Weights of a small transformer language model: biases.
Each number is 200 + 40 x the weight over the matrix's rms, rounded and kept within 0 to 999. Layers, rows and columns count from 0.

# up: layer 15 MLP up, 2816x704, rms 0.0992, rows 859-897, columns 88-175
# down: layer 15 MLP down (transposed), 2816x704, rms 0.0379, rows 859-897, columns 88-175
up859,210,236,193,196,226,176,173,207,126,202,174,219,276,208,324,259,223,165,164,201,251,294,188,205,227,250,223,128,158,197,204,299,177,228,233,208,198,225,179,199,196,174,174,206,193,149,204,158,275,220,182,204,237,184,207,170,262,182,221,131,209,201,126,200,178,255,202,263,214,177,240,156,184,154,207,158,219,280,232,184,147,166,127,200,218,132,290,203
down859,217,229,187,205,185,157,235,164,221,137,271,155,153,202,164,164,187,204,216,200,144,214,190,217,143,222,217,196,194,227,188,167,174,218,160,172,231,112,212,170,198,314,219,263,299,167,128,231,211,168,251,196,200,192,245,261,201,190,240,270,153,173,232,272,183,185,107,203,166,175,255,276,137,245,209,142,151,264,271,195,231,176,267,123,253,237,223,176
up860,187,208,241,229,192,229,219,191,224,218,147,198,184,227,251,181,176,227,218,207,225,208,180,203,173,242,212,241,210,182,278,148,178,212,181,215,232,142,186,283,230,137,201,160,256,144,222,197,236,184,137,140,191,173,216,279,245,232,219,168,206,200,97,260,209,261,154,188,224,194,190,179,169,101,211,200,228,199,268,177,234,221,228,158,142,184,220,129
down860,323,237,201,162,229,195,212,222,202,244,244,194,170,211,250,194,195,177,99,215,259,206,197,211,156,186,204,175,214,203,218,244,181,268,180,218,226,173,270,205,249,229,208,220,271,232,191,202,243,168,241,188,218,249,190,174,212,255,169,244,211,250,169,129,178,240,236,238,221,209,199,145,240,215,181,196,219,190,147,269,195,203,196,201,205,147,145,239
up861,211,195,177,160,232,173,225,211,217,222,218,212,227,283,207,219,199,200,163,144,175,217,266,218,221,232,226,238,224,209,205,138,206,247,158,197,275,177,202,166,201,191,128,217,172,229,195,257,137,123,262,239,173,216,101,207,106,248,266,172,219,174,190,195,249,129,154,254,231,211,165,213,220,186,166,214,186,213,198,191,175,224,152,170,174,184,174,167
down861,268,172,237,281,177,298,234,83,249,288,247,198,118,190,184,216,202,195,177,141,198,193,153,195,170,249,228,277,201,205,186,197,249,177,219,202,253,232,215,156,223,149,223,219,186,193,193,225,233,223,246,248,240,166,204,211,157,291,211,90,240,163,257,230,267,217,152,221,113,236,219,270,151,175,129,115,191,141,255,170,217,228,237,223,190,213,227,208
up862,188,195,157,208,165,232,224,195,240,210,228,254,163,180,170,272,242,246,190,218,261,261,209,163,219,185,138,251,194,205,188,249,209,222,212,148,311,130,221,153,128,187,200,231,148,233,296,243,188,225,219,235,207,172,253,135,87,225,208,223,222,216,193,255,134,205,194,229,191,232,234,169,258,186,182,149,250,196,163,236,181,156,214,202,180,224,137,170
down862,203,185,238,253,169,106,158,248,152,124,253,251,172,121,240,212,148,243,235,191,243,217,196,182,157,215,188,254,209,194,274,280,188,178,198,184,204,172,273,161,249,154,166,204,202,240,230,235,213,209,269,204,241,222,180,269,187,218,212,136,173,107,184,225,151,92,227,168,184,198,177,137,253,207,199,150,116,258,249,202,180,241,213,189,133,106,253,237
up863,248,227,220,212,122,166,205,201,263,182,148,197,224,188,178,177,143,197,218,212,262,202,134,237,163,235,124,226,167,216,236,160,222,149,162,177,201,186,179,205,269,165,164,217,224,245,226,253,180,230,258,224,119,218,251,185,172,245,198,206,265,176,124,153,197,338,183,257,164,193,256,309,249,227,231,235,224,146,195,159,220,279,209,183,152,205,190,213
down863,253,223,314,189,188,219,246,224,265,236,151,190,174,250,310,201,186,207,244,242,168,212,213,192,207,222,165,197,239,214,214,186,117,212,192,184,193,176,194,170,182,312,197,209,192,202,175,191,272,189,204,217,251,194,140,156,181,181,270,157,178,247,195,143,152,206,184,193,233,202,212,132,207,296,189,204,182,212,238,181,156,196,186,182,160,170,201,167
up864,250,183,185,197,153,182,166,195,238,173,185,203,170,224,203,210,233,190,207,216,223,182,204,260,177,235,239,211,174,136,143,132,241,200,355,216,234,232,207,148,222,174,237,189,115,254,192,201,189,225,242,240,158,238,138,180,194,198,216,181,172,183,210,191,217,189,245,192,201,231,139,270,199,184,272,189,246,143,231,199,165,188,206,207,225,158,205,225
down864,239,242,218,195,277,189,154,198,225,183,292,210,215,267,140,214,138,116,148,226,199,262,224,295,161,177,137,176,200,208,142,185,210,157,161,217,161,170,196,219,189,219,191,233,88,198,163,185,239,247,88,193,179,254,267,110,160,248,192,182,234,221,225,208,163,234,177,230,122,243,163,198,169,173,234,181,198,175,173,273,194,198,167,190,218,203,268,135
up865,203,175,164,128,236,225,216,237,194,261,204,181,267,205,161,193,165,227,237,189,167,252,168,251,149,167,227,259,195,228,169,165,155,289,206,195,178,187,201,190,205,158,170,259,163,226,175,178,211,196,182,195,257,206,152,192,199,189,202,256,149,239,144,108,152,219,225,214,225,195,210,182,135,228,195,248,201,219,174,177,151,185,214,271,182,201,293,224
down865,279,173,205,165,180,177,203,236,201,169,206,247,151,141,250,172,207,213,191,210,169,214,198,231,158,152,177,172,219,217,190,144,293,206,168,195,224,163,209,170,188,159,232,205,204,180,242,187,181,167,166,189,188,143,185,197,245,186,219,224,291,99,242,237,170,195,168,238,202,244,144,174,230,145,179,172,240,228,241,201,204,139,250,196,167,197,128,235
up866,161,213,265,285,184,196,198,152,185,314,232,197,241,217,234,243,192,243,179,140,241,252,208,259,205,218,222,176,247,185,153,215,223,176,291,242,286,232,221,226,238,212,179,251,194,220,159,209,187,179,201,82,160,181,215,150,211,151,206,162,153,158,180,184,241,220,242,154,250,230,222,185,214,268,202,205,182,121,157,174,172,234,129,245,208,197,196,250
down866,183,216,199,177,230,189,99,176,157,168,199,198,224,203,214,197,229,212,174,196,232,195,208,203,191,152,152,208,161,194,240,222,251,144,71,232,179,177,193,207,262,211,199,249,168,250,165,175,150,241,189,295,223,206,185,220,218,177,189,179,172,237,239,276,262,266,191,241,179,173,229,160,179,170,157,181,322,275,221,202,211,222,208,200,222,192,241,222
up867,214,229,172,125,133,252,150,195,223,205,255,205,248,197,190,138,198,226,198,302,162,244,196,201,207,249,198,279,176,170,165,205,120,163,210,173,201,192,274,179,254,228,133,237,229,234,180,212,230,173,232,187,273,254,155,142,245,179,175,217,206,81,176,158,229,244,216,191,191,217,285,136,179,138,201,168,205,207,219,184,146,180,230,221,215,168,213,230
down867,244,163,296,185,245,206,196,182,179,183,245,225,176,180,184,155,274,218,169,174,124,173,152,219,186,132,274,185,221,234,139,231,191,166,211,199,189,222,190,284,243,218,214,206,178,174,284,155,182,203,182,179,245,181,208,291,176,125,265,247,144,234,124,205,186,194,193,206,224,192,227,272,182,222,205,231,201,209,198,206,286,199,204,168,206,191,247,214
up868,129,151,210,237,295,151,251,199,226,228,241,179,154,294,219,224,214,247,172,150,205,183,198,147,198,157,215,141,200,232,181,185,164,229,181,180,172,172,229,157,229,206,177,114,247,147,196,175,159,228,215,153,196,222,164,212,202,197,173,242,229,260,183,129,158,144,278,183,183,221,106,283,167,195,232,222,230,154,202,171,192,196,215,226,237,233,129,161
down868,217,124,204,127,189,121,183,222,210,232,171,140,251,159,188,167,219,134,154,111,189,131,256,217,245,164,189,193,188,207,292,246,273,176,167,260,161,73,192,173,206,176,239,174,222,187,268,203,262,188,159,141,205,131,171,179,273,253,222,166,353,206,168,173,238,230,224,220,261,244,206,205,213,203,184,227,185,270,221,247,247,168,132,278,140,199,203,228
up869,172,299,172,257,206,226,188,192,213,162,162,146,213,207,194,183,266,215,237,190,238,173,127,209,235,204,186,310,221,262,250,217,134,275,139,242,282,184,156,201,208,272,149,174,185,280,182,196,205,232,200,175,186,181,211,200,243,190,187,209,198,274,254,255,234,193,225,190,111,216,178,215,227,240,189,208,228,277,173,206,172,243,205,185,243,172,162,150
down869,153,196,180,143,178,159,268,157,155,202,141,211,223,241,200,234,134,292,182,146,180,195,237,129,231,224,192,217,214,238,209,244,132,186,194,261,188,167,230,175,212,202,203,228,250,206,235,218,138,169,190,221,197,171,191,256,214,161,206,179,221,259,161,263,181,212,161,170,169,202,201,212,196,260,210,178,222,204,222,147,221,178,211,181,172,266,223,119
up870,220,234,215,210,193,250,122,226,161,224,202,201,237,191,149,250,274,290,230,146,146,189,224,216,146,222,184,214,96,138,174,171,211,199,100,191,166,111,244,198,134,167,178,146,201,209,169,164,207,160,331,135,149,244,158,189,166,145,211,244,154,175,277,167,190,276,183,165,192,242,228,232,114,279,136,147,152,179,179,183,233,317,181,131,80,156,211,277
down870,129,159,160,253,209,222,214,279,201,211,196,230,141,150,230,196,269,160,205,230,197,141,157,249,169,278,197,236,204,219,110,200,220,245,236,153,216,268,159,129,162,254,185,133,211,251,234,194,212,127,197,303,209,261,220,219,204,246,222,280,172,265,219,166,214,156,300,134,166,176,218,168,194,224,223,45,186,91,206,229,216,191,231,189,127,288,211,180
up871,195,179,184,190,170,222,138,201,177,242,152,180,152,207,245,244,187,128,241,199,185,168,287,172,201,209,272,279,186,234,289,149,212,157,260,221,199,191,193,290,207,236,255,211,160,202,221,263,200,254,129,144,155,206,224,249,183,129,187,242,196,184,248,177,261,253,194,195,165,142,181,227,147,233,186,213,172,217,230,223,295,282,171,197,241,189,229,221
down871,191,243,177,243,165,175,163,217,221,232,204,226,310,253,83,252,197,190,200,271,224,236,263,334,181,175,160,212,220,140,183,193,154,149,174,233,144,160,178,155,198,170,229,183,160,111,201,176,217,293,261,200,197,211,303,190,164,206,232,204,141,206,185,151,197,220,197,201,243,240,256,167,109,172,168,245,224,241,316,210,270,199,203,136,181,285,244,215
up872,171,161,112,217,148,280,214,139,191,271,320,217,236,230,217,161,194,192,163,206,145,277,212,117,223,271,216,180,155,220,203,245,237,198,216,227,181,149,222,139,239,214,190,229,181,210,175,254,203,262,211,174,222,167,164,294,178,174,215,183,160,186,213,170,203,188,187,176,178,177,143,217,222,201,177,152,255,190,218,153,224,203,143,209,173,233,192,150
down872,196,185,230,204,175,171,127,231,261,245,196,221,223,237,201,170,155,146,239,145,179,216,185,138,247,229,223,205,232,150,149,231,261,170,181,165,237,240,195,126,223,147,191,228,260,233,198,279,135,216,165,222,116,181,214,262,254,159,140,185,244,160,245,262,244,228,206,208,183,218,189,261,232,163,204,236,170,182,170,116,251,199,225,226,160,217,203,172
up873,212,159,167,185,176,176,143,155,286,191,215,152,207,159,197,244,232,182,226,246,212,176,200,208,169,184,225,163,192,163,103,256,190,235,153,232,175,167,176,204,240,221,135,196,211,136,222,183,187,266,227,235,239,246,179,167,213,231,101,223,153,244,187,205,138,263,157,151,223,165,162,178,266,184,234,239,183,156,169,196,182,160,169,211,203,221,270,219
down873,280,219,210,186,160,259,257,201,166,182,240,240,137,158,185,187,182,188,169,209,265,224,239,200,222,222,179,160,228,160,245,188,218,149,170,216,219,274,209,192,214,188,261,117,239,245,193,168,125,229,241,196,241,193,176,241,166,164,205,162,256,202,216,179,183,176,180,210,192,266,212,270,215,222,156,191,218,224,199,178,242,184,236,228,172,190,248,255
up874,153,159,167,210,145,215,147,186,252,190,227,163,207,240,181,256,167,186,223,152,148,167,176,205,133,159,224,222,166,197,252,291,140,159,197,179,168,166,129,175,195,228,167,255,274,225,248,177,191,282,168,192,236,132,214,227,182,206,217,259,209,201,210,167,189,190,169,145,217,133,181,194,162,149,187,255,209,179,226,147,208,255,204,253,240,187,212,198
down874,146,222,179,218,168,145,257,161,179,192,179,202,267,253,171,186,116,160,184,162,182,251,178,223,218,267,192,211,255,205,189,200,225,174,267,195,256,181,197,257,237,242,174,181,213,127,262,180,156,182,167,180,263,278,246,190,183,229,261,160,222,214,261,172,250,211,241,210,154,302,163,223,190,121,143,230,318,223,148,248,134,180,254,184,183,210,155,187
up875,227,206,237,193,195,195,198,186,256,157,223,211,169,237,158,208,202,184,212,177,252,211,163,226,143,134,133,231,183,146,152,210,252,172,214,185,219,136,210,180,147,161,193,187,191,178,181,189,162,204,178,159,168,217,233,212,210,177,171,153,229,174,209,213,203,228,240,241,192,204,162,189,183,258,182,234,159,235,141,211,203,220,265,221,151,221,244,279
down875,218,173,160,180,145,254,225,197,155,203,183,167,189,189,269,188,225,224,202,220,212,169,224,180,263,246,210,160,199,249,239,213,101,175,200,231,220,284,255,112,241,224,200,202,180,188,192,191,235,171,202,200,178,158,190,187,154,211,230,194,197,217,188,244,175,160,147,152,222,212,155,213,216,154,187,186,158,179,272,175,217,187,171,182,238,156,176,89
up876,180,172,172,234,149,206,205,212,156,214,207,253,242,210,192,262,163,199,249,214,172,158,212,194,165,165,218,251,209,227,156,175,231,200,192,227,189,201,228,243,225,163,203,147,196,143,189,193,237,208,163,172,226,140,255,212,138,191,189,111,238,215,224,250,249,151,160,255,189,202,202,236,129,191,108,238,277,232,207,215,283,183,225,163,213,255,183,254
down876,138,205,227,241,211,213,122,175,277,140,189,193,185,167,282,237,188,218,132,209,193,201,231,232,195,154,213,157,190,178,172,174,195,147,169,262,208,162,158,173,199,223,253,231,233,179,193,175,204,219,143,165,192,182,169,194,292,201,202,187,175,248,184,217,171,219,236,250,249,160,205,216,240,136,227,150,244,177,180,228,276,222,205,175,192,233,156,186
up877,149,127,192,192,272,244,273,136,162,289,222,204,183,190,250,234,209,188,179,179,150,209,178,240,129,249,195,160,159,148,212,171,237,203,205,188,263,174,223,196,202,161,206,208,208,239,195,214,283,248,214,210,214,192,157,232,133,244,203,190,105,234,249,200,209,165,241,189,113,198,225,235,213,254,151,230,221,239,159,214,216,212,196,154,218,153,218,185
down877,123,165,224,262,307,191,165,227,173,160,210,243,171,225,265,241,230,159,195,207,248,105,152,157,160,199,203,182,225,221,194,195,199,147,127,222,132,184,109,172,217,149,172,138,170,274,219,284,179,156,184,192,189,197,137,258,265,273,208,245,246,217,237,199,188,156,251,231,184,233,211,143,245,190,253,170,152,236,236,157,191,197,144,216,305,181,122,196
up878,200,251,169,213,191,175,146,187,205,206,202,229,205,159,160,190,241,194,188,195,99,239,174,200,199,219,176,225,159,186,244,180,213,183,300,191,185,211,151,129,145,158,236,110,177,161,171,140,160,207,138,256,204,150,217,171,178,181,132,276,177,324,200,262,256,181,232,198,181,200,149,193,232,219,196,151,172,261,193,227,235,218,158,131,215,203,217,297
down878,267,207,217,228,225,199,223,180,165,196,219,272,178,214,190,153,175,193,215,117,251,183,212,239,250,186,215,187,191,246,149,171,168,196,195,200,193,232,113,193,193,230,209,222,188,213,140,255,193,156,147,252,170,196,255,207,299,225,207,255,226,143,232,206,216,188,163,218,126,208,196,211,174,215,235,245,247,187,203,294,202,125,245,194,146,215,221,232
up879,267,223,180,192,144,161,221,201,256,212,213,178,166,237,279,231,155,218,163,212,146,237,145,146,164,259,131,210,226,188,231,246,207,227,167,195,222,193,121,244,235,180,181,198,272,198,172,190,221,194,146,188,181,222,203,141,187,204,232,253,191,199,262,69,177,246,130,223,213,203,136,209,140,200,196,169,167,187,243,218,143,205,238,225,200,239,235,229
down879,233,184,134,215,197,192,162,205,232,224,196,268,177,193,216,155,192,246,220,187,155,252,159,202,228,226,257,158,196,208,169,215,170,160,156,185,248,290,208,242,235,138,160,226,178,165,248,181,173,198,188,179,213,169,228,170,260,191,162,122,154,204,222,211,200,204,208,166,183,175,188,179,141,228,186,202,161,164,192,272,141,206,203,184,166,155,210,199
up880,302,205,206,233,175,214,237,177,219,196,199,136,261,198,170,272,152,144,223,187,251,156,217,214,157,212,143,167,229,210,238,212,207,124,132,223,154,242,241,200,203,245,223,220,255,193,165,172,217,173,177,183,276,216,197,225,211,236,277,240,233,267,229,173,214,223,187,268,216,204,247,97,227,242,325,227,231,182,224,218,190,250,206,184,213,166,181,222
down880,203,230,214,194,238,237,179,175,224,137,146,168,206,192,238,182,245,191,188,228,190,206,188,195,150,196,195,158,218,174,218,203,191,178,150,134,197,211,264,115,251,218,173,147,165,189,160,280,215,176,220,231,192,213,275,228,186,186,229,207,181,207,218,132,242,139,167,204,175,163,196,225,177,262,157,224,170,301,225,87,209,133,213,229,179,156,228,168
up881,138,143,135,187,162,179,217,182,180,218,220,204,182,204,202,235,197,236,169,107,236,227,160,162,143,200,164,201,246,250,125,231,160,175,222,238,132,225,198,188,203,173,185,201,281,235,143,161,197,236,210,184,281,208,271,146,167,184,211,197,234,181,179,179,229,173,179,184,197,216,225,151,230,194,246,190,223,261,141,128,217,175,215,197,227,192,203,203
down881,235,165,244,221,221,214,195,199,236,137,163,190,239,229,163,188,220,179,274,156,217,194,162,198,224,250,217,261,171,231,207,206,230,167,182,191,204,164,262,216,232,172,221,238,204,213,259,263,145,209,195,194,173,186,269,196,184,203,217,229,168,214,226,242,163,201,149,178,226,138,193,228,153,212,222,223,232,181,178,204,206,189,151,275,184,175,222,205
up882,243,166,173,187,188,221,196,218,198,96,182,227,217,197,258,181,152,150,218,265,168,202,192,248,175,234,172,192,234,123,174,285,135,160,207,159,177,245,175,106,171,185,210,204,154,219,143,250,161,198,224,150,173,227,233,192,168,184,135,213,180,199,184,204,113,142,188,175,133,193,219,235,218,215,229,169,199,204,237,173,243,218,235,235,150,203,152,248
down882,210,248,245,145,165,139,130,123,263,181,156,205,213,177,183,204,208,217,208,250,214,307,166,241,271,287,276,192,177,227,197,157,193,190,195,113,274,268,217,199,211,181,226,152,218,180,164,153,189,132,230,178,225,247,200,212,241,200,202,257,244,200,190,260,257,224,209,278,239,164,172,142,189,206,203,252,241,216,201,207,191,223,191,266,177,135,282,244
up883,210,259,170,241,174,231,164,191,190,206,210,131,176,220,212,211,207,204,186,241,217,158,202,246,183,115,170,213,193,198,174,168,157,159,270,197,156,180,146,125,125,209,225,197,213,113,220,233,178,270,160,240,227,203,172,226,278,206,185,241,242,232,214,206,198,232,158,217,201,139,197,196,218,168,136,167,181,220,154,265,198,194,208,206,205,220,194,215
down883,212,175,191,184,225,233,175,198,246,210,254,254,231,154,213,300,250,185,185,119,243,188,218,197,269,206,187,255,239,177,243,167,226,155,130,141,199,244,192,162,223,236,177,235,231,187,230,206,224,176,164,231,223,152,184,161,230,210,210,189,207,221,191,204,262,202,170,172,155,229,214,243,223,236,228,207,115,159,201,214,176,238,227,212,161,167,156,224
up884,187,225,109,231,252,125,229,253,205,261,194,200,177,250,330,142,222,249,264,133,168,233,275,176,217,176,232,207,203,227,148,230,264,190,171,235,70,205,229,214,169,286,271,162,211,133,202,205,226,172,159,190,228,140,256,205,117,184,177,114,240,165,233,175,188,185,253,223,195,156,213,178,207,181,185,165,211,202,169,164,184,185,221,241,166,220,229,128
down884,226,229,222,136,198,274,200,171,181,173,194,242,232,215,167,230,195,159,253,213,212,205,190,186,206,166,197,137,163,190,201,198,169,235,200,267,184,201,212,180,153,138,195,354,189,218,163,207,220,205,202,249,201,129,221,172,151,182,187,178,174,234,255,181,164,205,203,211,201,209,215,248,206,175,226,147,206,210,158,243,166,230,139,214,226,132,213,149
up885,172,237,191,235,177,130,249,185,260,165,241,184,317,193,204,162,150,202,203,179,210,180,205,274,230,237,140,249,179,118,238,146,169,171,201,186,200,184,182,195,204,251,180,176,172,197,211,152,221,155,157,230,143,174,194,249,149,181,287,155,191,197,216,178,294,192,164,246,218,242,302,238,208,195,223,188,174,174,154,252,208,172,117,152,213,206,224,179
down885,238,183,246,150,224,171,155,222,160,243,251,223,160,260,181,149,251,164,149,197,207,203,176,272,142,194,235,225,199,193,206,148,217,243,238,180,208,285,167,178,192,212,245,189,212,241,191,202,236,246,223,219,183,139,247,136,189,166,218,181,199,158,224,226,154,258,229,196,119,221,213,166,187,199,133,184,177,176,137,141,199,210,186,166,179,157,173,241
up886,241,162,250,232,255,232,142,192,177,185,225,232,173,169,236,110,238,200,195,194,173,172,222,193,206,214,266,260,215,185,222,176,155,236,207,239,240,209,190,196,229,49,275,162,197,212,217,185,168,169,283,226,172,203,216,223,221,197,155,180,196,239,224,188,173,224,176,281,191,232,215,232,202,234,208,278,229,267,163,174,213,213,179,230,158,233,244,245
down886,189,184,204,208,137,239,231,194,228,181,64,204,214,225,313,181,149,152,204,175,206,202,190,275,129,216,236,205,221,230,185,155,135,288,204,187,274,254,242,209,266,137,226,210,243,294,268,284,263,237,202,203,252,251,305,175,138,212,217,175,311,142,180,185,212,209,186,263,231,243,249,189,250,205,245,198,192,184,180,192,240,174,192,144,215,228,137,246
up887,238,207,260,257,243,232,262,244,260,152,169,186,213,139,231,164,184,146,183,145,134,215,192,213,215,272,228,160,241,190,179,165,309,244,212,249,182,217,225,202,189,178,136,219,250,249,199,252,175,206,205,219,138,219,225,199,170,200,259,150,224,184,171,227,243,217,164,192,129,235,228,137,218,149,214,205,247,172,253,203,208,221,227,183,256,210,197,262
down887,229,199,116,169,223,196,213,230,203,279,147,215,244,181,230,150,184,225,179,195,193,218,197,214,215,156,203,194,264,240,248,151,171,220,209,224,201,235,190,247,199,166,238,224,179,221,186,204,224,226,235,178,203,218,240,242,249,186,187,199,159,217,160,211,214,228,186,197,215,121,208,273,195,112,164,200,147,207,226,205,259,185,230,228,176,182,174,205
up888,197,206,256,238,243,162,135,193,200,213,229,214,172,120,199,154,153,197,158,212,150,146,168,207,205,167,163,203,242,241,246,207,197,154,157,179,211,181,172,229,217,232,211,203,214,194,183,264,225,260,271,266,249,260,155,174,236,223,193,148,177,214,254,151,154,208,266,289,223,212,115,250,177,212,205,185,278,261,146,203,189,235,188,155,220,255,160,203
down888,243,196,167,196,244,197,176,206,198,156,243,173,118,216,170,176,209,215,253,78,237,162,216,260,187,149,155,214,172,214,240,174,236,144,208,238,190,118,176,229,156,168,120,136,190,138,161,187,294,294,220,255,189,135,124,298,283,137,190,190,186,274,230,230,195,190,236,172,244,236,189,258,224,288,138,217,246,179,204,192,216,120,113,167,284,194,146,227
up889,204,147,206,235,180,197,270,195,237,222,187,172,256,287,169,189,201,79,224,183,223,229,167,164,157,201,157,148,209,157,173,179,185,230,219,214,211,186,200,152,204,235,251,211,209,142,202,215,229,188,216,135,138,181,236,170,182,194,238,165,227,203,194,208,192,143,149,182,243,207,184,216,213,163,148,206,181,243,175,181,191,266,212,188,166,206,255,193
down889,178,261,168,207,177,150,244,207,180,175,261,193,170,179,249,204,125,264,257,290,190,165,83,133,147,200,200,155,209,224,170,194,186,160,136,185,183,164,264,191,208,218,176,233,158,155,224,129,170,238,190,179,192,213,286,138,249,218,163,299,238,199,240,230,232,187,155,257,206,268,204,197,275,208,189,216,198,174,263,164,246,230,197,155,165,186,179,167
up890,243,160,219,143,216,229,198,201,157,205,205,156,189,249,248,211,157,230,169,206,215,248,207,214,142,281,194,230,175,172,176,226,189,174,112,155,243,167,156,281,247,171,237,195,171,255,179,203,188,211,189,115,194,216,259,254,139,236,252,250,205,261,252,148,247,210,283,190,203,230,204,198,184,275,224,86,202,191,200,173,187,186,235,267,220,161,202,158
down890,164,199,238,264,175,201,208,196,177,234,146,230,207,224,230,230,113,224,192,227,196,175,183,178,140,153,105,201,84,173,237,184,221,282,164,106,174,208,234,194,208,237,210,222,246,175,181,139,173,199,177,222,162,192,169,294,174,158,200,189,168,251,188,217,134,216,293,277,142,217,198,172,244,166,250,191,212,240,248,138,249,188,246,235,253,174,178,277
up891,165,140,123,249,205,184,222,123,247,191,195,189,193,178,153,201,286,117,181,146,141,183,237,231,189,242,204,216,228,78,169,223,167,191,224,149,154,245,320,212,201,254,217,154,169,224,219,239,249,168,201,248,197,162,190,202,258,213,190,227,204,235,163,196,177,183,151,237,255,226,194,201,157,197,216,106,241,189,162,194,237,202,225,208,218,242,250,277
down891,256,219,200,161,188,151,138,211,216,204,220,226,205,183,235,271,218,199,81,231,211,163,197,190,162,173,196,249,177,177,201,222,110,141,278,244,239,192,116,155,213,283,203,217,253,195,128,187,234,241,144,240,160,200,217,192,281,165,190,218,244,179,216,198,167,181,182,297,182,182,205,240,208,200,176,221,167,173,236,193,222,172,180,248,175,212,155,146
up892,258,160,211,165,134,120,222,268,139,285,236,160,188,227,192,191,175,189,220,204,226,167,244,208,221,164,261,238,172,220,190,196,207,223,201,238,192,182,193,208,216,229,183,236,256,176,203,144,181,195,263,245,191,259,184,228,248,241,164,117,248,204,153,234,213,245,216,201,169,172,246,150,211,236,173,230,195,180,214,204,193,206,247,209,158,138,211,222
down892,155,249,244,155,218,255,228,265,240,191,176,228,171,194,89,209,173,220,165,184,241,233,250,173,172,186,190,169,215,189,236,149,235,167,221,129,276,181,181,196,150,285,271,120,177,255,174,248,236,156,164,208,196,214,233,180,197,196,203,251,201,220,206,111,217,160,183,178,159,196,192,128,226,250,247,218,175,150,189,265,211,262,199,203,174,239,182,188
up893,230,145,222,197,284,237,205,247,226,126,145,285,258,245,224,249,195,305,236,223,195,169,208,190,252,210,234,227,101,205,134,179,163,223,170,251,162,253,236,188,153,219,181,185,218,172,217,165,162,131,212,182,192,176,164,215,214,208,256,260,157,185,244,190,195,173,231,226,289,224,187,227,100,244,245,261,165,189,130,213,169,168,194,171,218,160,284,183
down893,221,149,207,224,216,177,266,226,203,180,222,208,278,234,254,187,300,209,91,301,189,143,209,180,204,135,152,182,180,280,191,205,201,170,228,132,200,147,177,174,172,208,157,153,174,220,211,152,197,200,217,140,183,206,265,188,316,137,177,105,160,250,206,302,163,272,148,155,129,236,159,246,210,286,149,293,150,203,155,262,209,222,250,197,202,256,156,214
up894,300,239,269,157,229,194,204,278,219,185,209,121,203,230,205,252,212,163,136,164,147,202,173,210,203,185,73,224,164,170,260,227,140,222,159,271,228,228,178,96,236,270,189,172,230,166,234,195,194,179,183,150,166,261,218,195,199,199,179,177,168,205,233,109,303,173,214,230,255,206,224,267,134,166,263,210,252,245,247,271,159,222,192,142,229,136,174,156
down894,168,162,145,220,123,233,250,172,248,135,242,281,193,152,173,181,197,119,194,185,272,123,204,244,122,156,205,181,154,185,211,209,275,186,236,216,283,217,294,254,190,170,268,180,134,219,168,291,200,141,153,224,157,183,163,169,270,201,209,220,161,230,301,204,182,192,120,240,309,217,198,177,208,129,184,206,192,207,264,194,174,177,214,194,156,156,238,163
up895,161,165,188,178,92,180,156,208,207,217,192,235,157,222,195,222,129,236,256,213,173,184,176,280,202,175,201,173,130,162,249,241,243,178,163,183,136,140,217,218,176,185,235,208,226,247,172,191,293,114,175,144,182,268,123,212,194,161,186,219,114,160,216,186,238,249,223,207,237,159,233,194,142,204,178,123,213,169,170,161,211,178,202,118,245,226,171,218
down895,240,216,114,169,177,202,117,213,266,166,266,186,162,217,221,236,152,240,275,242,215,225,226,199,211,193,224,217,150,127,235,229,233,168,123,248,110,162,210,139,235,225,224,183,140,252,243,215,147,236,164,178,168,307,197,205,99,236,202,144,191,237,141,211,199,229,246,233,220,204,174,151,194,215,229,213,212,218,153,258,195,280,145,223,204,151,211,227
up896,193,188,158,184,230,194,182,219,250,231,172,236,230,241,259,231,210,166,190,193,261,219,221,166,203,128,144,206,147,266,205,332,216,158,184,191,198,194,205,252,196,107,115,233,176,194,154,221,154,227,281,217,218,242,173,258,209,193,220,68,173,223,168,160,128,150,218,180,188,285,317,294,213,205,200,122,250,248,180,212,213,171,214,147,152,158,270,238
down896,202,232,213,197,214,185,200,275,258,194,164,187,235,248,172,204,195,157,173,248,213,220,226,252,219,179,184,146,248,301,199,267,191,155,163,240,170,241,199,180,194,236,165,226,159,121,265,258,257,183,251,194,209,227,186,212,215,175,134,168,253,156,223,108,146,209,151,221,241,160,197,238,144,169,273,247,200,185,198,158,239,243,138,231,197,277,219,323
up897,168,201,93,199,134,254,276,252,129,233,154,208,263,131,235,175,238,149,127,163,202,96,205,256,181,188,134,235,200,216,195,212,173,237,203,126,176,194,196,188,237,195,245,184,221,185,235,108,166,171,224,204,176,189,126,200,255,190,201,187,217,231,182,166,198,219,146,168,258,144,245,189,188,186,205,235,175,121,188,237,184,242,192,186,189,208,222,188
down897,227,222,171,334,179,206,172,102,202,124,219,280,128,142,233,211,175,229,152,222,209,192,219,258,168,201,240,247,169,181,233,144,228,156,230,235,151,139,168,178,238,176,193,126,176,240,199,233,209,180,168,262,144,196,212,221,202,237,256,230,179,210,217,127,157,236,261,155,111,135,180,216,190,98,197,118,190,164,212,201,203,204,198,285,160,169,185,254